Each number is 128 + 24 x the weight over the matrix's rms, rounded and kept within 0 to 255. Layers, rows and columns count from 0. Numbers have three digits each.

# layer 7 MLP gate, 1728x640, rms 0.0679, rows 1404-1437, columns 576-639
097097101168104088092144135102115136111146149147141118133129154142121158136137145134152125103121148124120126093105100113142113133163125115085142123172139153142166145170131107142068131160128101
124133140176067146132157105147116164197146099103138083150128148186134131165113096123105120146132130109075097099139183084091123143124163143119109135160143140148191108134103096147143104142102096
131120146117104118119141102100158099143112138169105090119145083124138160089133118089175138133115152152113108121128112118113172123130105134115119079163191193100134127133143135097145132090124174
129139150153135127136126126133142107123129117095125136162117141161155110136146142131113094137089120125134172149091124102125160124159126134124125163144144136128163110139152115137155071146093095
158087140147152101147097115162128129124112143182160090119158108151129115191167136102122074099106146172157141151125143107138120104114102147125174128162113170072137113136099143109104124130127115
092153107149143065125124060146161093126119109169117104116138115099208106164125156134127109114101142153104119135160115172135148149155087128093137112149102070154088122146139162120136093132140093
119139112108172129109128115076132118110141125162139094134151122154115152089125087183130134091123134149118130096134161113138164155139134156104104113133125140132094142133106176123087099128124140
142118121123101129118091155137137137143112106108111126139102110099142171152134180100137085094153147102094139122112120152109119143127121165184136176098145128144099128107127134137141110159162103
145111117111137127111116102085135163106133131140122177167133164158182122159077112132082126098118146127140089100109120135140122151114134119180127123113132122158175172163104108172157112120147077
133177138175151150107128116143102092150121146124103110126147170138146126138141131095129145153101111112172129194105114133072151138146170161153127123121122141099101144137168155105111126100106127
134139112100142092156145110107162116147128119106080114084117162086124160127070146116094158105129150106110138165161131062116181138122129104143165121140167167118110127154127071142158133091132170
161094095145098120139119147147161170067096138095098107101130110141113112117134128125161165124110124139122153165130156109152099180152143128046142116089126143129104049138121123170104145166144112
111109131124145142136110193146100143123143170138157151123122131106133117138144107143149121135065153142148121105124136153111114115097106110153153087112114100089106127144108125122121099154118100
142114119141124162146131113163124140127120112100109152109134134151117126103131121133136125106130118121111167106148110107147146136176132123157110138122138110124130116161118100093149144114136132
082161138157128133109116131132169143156170123116117126107133144131146088080125124092105204121150111129114102164110160124132190101132146151137147156148140143165184099174146121151142115097124113
137098116085184150152144106110117100116148138095123082124121127136098101121145083150140121105165180124128143154086133159130089146153126133111112111142135123103164139136104135069130143144163118
131099118154127103117096166092122130133172155097126088109120076085109162130108135123119151101109102103104145141117108138141167116149117166126116101076135125125145104134122109133144125092125108
154133125154104125090118151137121167138146097129157113132149138116147131155106116172109110098142105112099120097147114138119089116148117106125129162144134120133130162105176107106158114165166085
105150154134143090101141133140140113122111167138123164144119132130108176138116131096106125106129120139159136156099115119137121127150142159093182129152100091110134135144149116081130178112095105
117121164149137146125133110127146155109130134139111103142168129183164105124122086108137090150119113132132060143135145140104129134155123145086170124186097134157124130111141119111131152146165169
136144121128163087122103117112128127134110169153163093160146125155067126095111135137151098078091153105118133133148158170141155111076147158125114139102102098149147121130118159133134126119108123
182159108121073135081120135116199137159137128138150076079132121185077123134119118172133141131118138084108149141104192128088147110145147131096113106136146112115145103161128138101186143080108107
112141171111134116128088076127116140133081094100145172108125106110135164158140157128123115138130125153118091139120113120130156118108107120074087114136147117127146115135111107164116169146099158
086100133148158138145116119128116128090133088130103131130184105151151152116064083124154071118131114136167108109150122115157117121147142179109137116084157100137152108134154107159155151124126120
120136138131101129100101110087153145106164147091155101165159102109113109127163134140159107097113141101128129137134106125074090118121149136100091085135101122146134130136126112110104158136108115
129173143133137151136147100132139125178094137143157119161139164129118144105117128103131147070136166091112111126101169123107138100129189180142131121118078122132172130156102130096117110129124117
143150110155118131174147113087109147159146122118169126128155128177119128150087077105122133127079128158120130171146098133086120145169113142175114097104076107099077132124124126147110101123130105
128146076156130095117101125140152098109129176131113123127141113137111154137135144152162132110104126094130165133103140110156115099134107115162162152177124173080129098140136091131142144112115159
149123188136161197104155128149154094144103114120124069128087133139132172145165117142110113098122118136148126124135117085132111141121113123098127100172109137168106137153119108112159108158149068
133140121080110127115107145124139090120138147105143140117112138139103093110144132117132139122137108102146170101121122118136127104112133167154120140164144137119110156164141157153127114109115087
150141160127141084146136152096099118097108104079165127173143133131171137099133121116139108158150124146134120132093104128146146087120089179147118115150116102136116115098156131148144111087170130
086154103143117165162112143133085130133137111149105187093115094096081135170109146112103157135111111125132129129145142144141135137113149127121138114112140103160123117120139150114165184132088111
117167148149142152122112129124120153106102123117130133163108131149106131166077141134136124123168112177141122111117098098147116138136139138079115143142121134127158121115075150089162151029172084
098120134104125078138139097123129108106156142144086132160110121111172112138106127097148130147165154135135130106144084098109074128130136106118130118128114164106124138142178128158156116152114114
# layer 7 MLP up, 1728x640, rms 0.0703, rows 1404-1436, columns 576-639
140175125096174134136124132128143140094105182134087117136169111132147082147165105134066153151133157147125142116147129094146139137090102084109134120136133164151159102138158177096145085147145162
120098105175158101103104124059085120144121110195116105115090098115135136149123110118105144144118119170180135116065087122134163103110105108133144132132109151148117114151148126131068106130148109
164164121139119102119103134113169119140142099139098141128133089121112139143135159098085119098114094125150151143140149130081166142152158116201087092086110163159102111167129124149092148103133123
162183101123156111112150133148120166142180146155103163096130120118107125124152118141103153140166132119150087111113129129158162145112164106111118149096135091122143111097164129085119151136131182
116122160138124072126089167127128128105116132100137109134157100144142084149135187142103103122131137168134136131104155148166134143164135113131133131126133171136157104137098123054125160108123124
168165131088144148096185145115149137067121084136138167112106088156093126078171144107100096126120102095113113140156141157114126130130117100137110139096121105130154139095116135191126131151133111
112126091128112121162117153163151128171139142107172171147118112141160108139159137108124159147129103126138169123104086150143112088144161162099181121086157059152129132107121135169136133123137166
147111130102130143087115165104166110125109129139135125136124098154121102084128120116136151139158125080108150132133134156141122123147153144117153090111096105132118075129099136107127076151096101
105129134155142112123117094134109078133147132141113117107098098109148123090140170136193136101123140123106115143122100137138124131116136160100139131125102112109073150147108149141121117074134143
118092151154121108146088179136148160132124128150117162104055164127146080126102149131117142109112125117113159149131148113139112111119112124109121133106133146124145113136114116080087114133134099
127117117131134140075137140117125156141128169154138176086149141128111133108120097128142126167137094111158138119136099117110103092109138105110098088160131131112131143152159131153138107126106108
130142109104130145107092142145115107127106134143100132152119095148152132181101109119162169179155130116092106161133094104139182116177103099121116088102072158109144128205128138123079102077092133
121117144142093133128089112142151110179130104124117103121159105097104110129100150190144138129119124131128163103107096139153114103165147133156106137127147119082129103125121145101169125123111148
138148100132093096163131111135116129107123115086099120145133104130135134099126143093127150180110125120140140105114113152129140111144135155158144149110120115167105120119112101113158150128119155
145158118108108093134127156152139129133130103117137119140143152085116159150118148101161108133163101109091108103120128159126141107116136118147117116115124149094154118114139132143091131132116088
089149120134113106142114121116122109101156104115155137123134145107138143112136203150123103106152109106110109152154173157167106106080070117098155145150181144124080112120103109142118151135168115
131125108151139122119139096110153085113095071148135136136129166141158085133130138090126091136115158107105087127179122161101049131132100115130166133132142046112118125132120161127095149132123152
140120156114122114167106155106117141158128107133140110201118131108156149116131175136137133152113116115172109161127125119103093131170134130122170147126104119132137131096138169144159172128095126
116095169129107113155141133130115101135121128141086142132166146122129118124106165126154078132167150116114130095123147124150118141153104132130133089142080113120158120112122116107180162158108195
125099144126134110149155100109127136147133100110103110115094133145131132118158120164117074090139156096112125118124140159171095085124114135128117167136158115145126151104114107095164110156138139
135128128131123153137092139141100181180094146108082117123113112120126145123100105116141155147140159114128120142095134144118145143159085138128148120121104088121152153123118140128128143162142099
113111133135121131145128106106159126128138128151108130137102147136114122171103138112121131139185156156116114119126147172130114145161110124105123139106151104159150150124132161100145146143101125
114136125112133103161089136137130178075149136139132205148134113116130106112146139128160087106137099135123073096186116156101119134131135126107128103140153151120144140119121081178135120099149148
124103098124143146088129116144161139150151077128067133170107086096114112105137104149142113081199114169104137124177119126137143216115113139145113145134133132128125076145148160147101093129126086
115131125140141121136123142134136151119118157154167174133122145145130139125119104120125172126121170139151102136111137111149150135120134152133151154132117138112135128112154122160141163147136149
137129138134110132047109161161111089143109129131110105153129121129119096130123168177147103165118161126190142123152172153151147151154089152179143128141119105098130162178122133116117106093094069
120140175160150132129156081082128165139144150132122157146111148090095120159122126158141125106118164140098133152107151158140133086126135137155107125091127133149129122069129139104145111133136131
172148127094107106102140136173146107140073120102142153134119143156109104123148135068132128094145148127129104146146138164117160157154115146121121100143104135132149129113140099143157146116124106
140096102079146116113131125165137128136127162127111136156094097118095102126157120171092106115118139111122105095111134116111153107092139081109061125117117140126097166106155127104134100125177124
113131120177139110118154138130104105194162152145132114188138129089173147171175093149111085108128133093156122164118122108075049115128074144124101132154111129162101111151079115165103108115171132
119125126110124138137135175134097176139115192078158177133132175109129128130092138133125100140128142118093132128128145130119140121131151178119155140160164150149132165140124144117104114122156100
098096156124115144127107119116111131130111081160137128149124123123144168158128145135147127111163159138076149081080145099088162153163124167136108113111114144123132114151154109115145120133149080
148131111144121148157107128063168144178122142133111122152106139118184138127171045133146119155101147129082130111107124126106111104131150114140117126162116178140153160152134134119120168104147145
# layer 7 MLP down (transposed), 1728x640, rms 0.0627, rows 1404-1436, columns 576-639
147109160130151140143088126085138112133134121119157100159162154127148088167136130111104117124114115118145122115124106132135126111146122153105142131105140132112118122191122105137151126131138118
133125117144103107137125164090121135106172185132150130100119125141169127142119162084156101121158138121085106134122112108112108146105122116093117139141126122119156148138189110148134163119110169
116147149112105120196132095121127166117165102141105125164155185104100118092114185144148119092125166158156133090110135151103172115131148100171141129076132143151136125126085097123144138123156124
083112140126173102102100138127095122128157085114142149136091104128109093140129097145135157124117124153128100132157179141149108113093114106141120122179113111111176139147116140103096109135162121
100124179155116107139151133107144125139153148128112120138130174116117169155134157125099131118131174163136136099125143119110086098104124123118143139126148106111154123145153100127139117111119136
121080125124107141119115143063147103141145124118104147137109075153131176124144103131086139127136113118094109100163154077126138127171141146117110178115102095130157130124075115194158100160162145
109143145149116133144104125119141133117125127155130108118155087096126147167133115108122106160090109119155168125133113103155132082130119117113145129079093123097156155116119134115176115111116131
109139121125106115134141118121104079142127100150114142195115082183135119127105159145136081153125166124150109111111139151155114124155141130145146151115155128133149145129159182117139155105099099
143108153119119159096140113169134118079169159102099085106140136097117152116138125134156131118123139093165142084125137145159114150162191109124158162164122137127087097157100086134124134155108147
153085141104140065109104154162120121118122143115139153122103117104132099106138168111131140142163118122081186104128131132133126131083115137094137121142137147120148152142130112108163119121152114
139114142147095137091135103119148113144119131157185130159139140134079160103140109133175132170127103126193143106125089117134135129093109151140141150089087129153117102148119123090150137106174085
158143107117123091147093156139092155110134172133150130107086126107140124161079161160138147132121126100125088143142121109158106108132167068148116103143151095086051165103136129126169145117138161
113128103146177140101098128132138088153090174129170114176148147104097119115099152113122168107084075130098114146132119109102117103076095160150140106123145136120077134174078149141134125148161146
092115144155119109125117078079085133120116108130136129163143088114116124127130144109132113116134125144134127104133108143118108129111079121154121153076126120132139142077162121127124141118121141
176129128113090125171101138131134136156108087099157055139106122170120149135148140134153173158167129085133131130140110138104142093119104117078099140153136128148095138111145146083117122143152084
127150112164124104130165098098138146126138135089143078160114175093122130105098155104123122074128115125138125138118149129118094156118146107134126117131112100132093130131144136115147103177117117
141080100130147156167113119182146125155120096122124140146163166109140116127113111158111099101107146181118069172135152161119122079133117186147133111130162113169162123118157153119148106131120139
156155103135089110172134132130133122130148115159141100136134150120176131115124145131113115153125177131120129143107168135130133130143140119086131136084138128136175156106156139128142185139169155
115150127100087074136133132144140102129159124107128091137107144091146127134129153127064125099126093131161169111110143158127119138157138143133137096131101138111076115075109101166113100093150126
126146105110161113114119124099104157145082124129158152120148091124104138119143167127110152174169172165125168137125130085114126149158099138102137132136184125147135154123107078163132210089153123
111124156117109144130122144153085122166095133102118118146124112112096134161132158119139127110095141123136130162121110180159156117098148108157132121161129140183097148121103106163145123124158110
133125101109110098146157124122147137151164162123142101177139136093130132126103142149167070144144122165138143097138159144139135153127130134131165140125096105149145121126132124111155145136137131
162115122145149113127100134107166108091097150092144099101153176123164116118128109167149161151111147139130122145120160114142109078125144133094162118151154104124134157111133100077117155146146095
147092096134101153111112144143167142106134152113122087109131146145125114141124122134177164085100081091118115101133121162077142138118150114144107083084107090131120153118131138113133109116110156
138107123088122115148100124140130127143181172137149099157125151142143171107130114133075122177111157158099144124138163114130098127102117150162151106128110149106161177160119127125165108128134103
150126152087153166149117114124112106100118163130114160117122098087119130141120143132130123135109123089114154143145136128100112113098132128169140138128188128118163143128128140128105101114144122
112124149095119119083114137168140095108105112144119136155102164127144109140160152120130115135136094116174098162139163144118141149091146140102135138125142087103124102115127121106133157120142130
118161101104131126133059113100111113102133122138135155163085161172135116121173102094099140147132158118168112158104165147137086132175143098083133125127079130126115110147089141132156125090084136
093171177098156134110128122123177144128159133164086178128115142170106114130136150137133079113160167167123111103084141176149140146126156117129115163111188137120139103157130079121096153120163093
172153143172155137105111164134157142123132161132142095138109118110128145156136126098158121148134120111130108110086114132125122143099119110155129139123141096174134114142149123119101166081099178
128136125140118107083133132075121106095140116126131135152080118066155117133073125161130080157114151132115166118140188169117082110132112174132147099132153123137137161140142087122162096155164154
102121100102147091142142157128166104129097108114133112145141157130134128147115134097155110121149159152136105200107129122139108080158153126141139138116126126114153132193129104170103133089118149
122150134125143139147144099082164145106133095128124158133155155132167133113112129109157138118130114143126116122094163153145124173142109129130114093160176168146127155160138100127116095154082173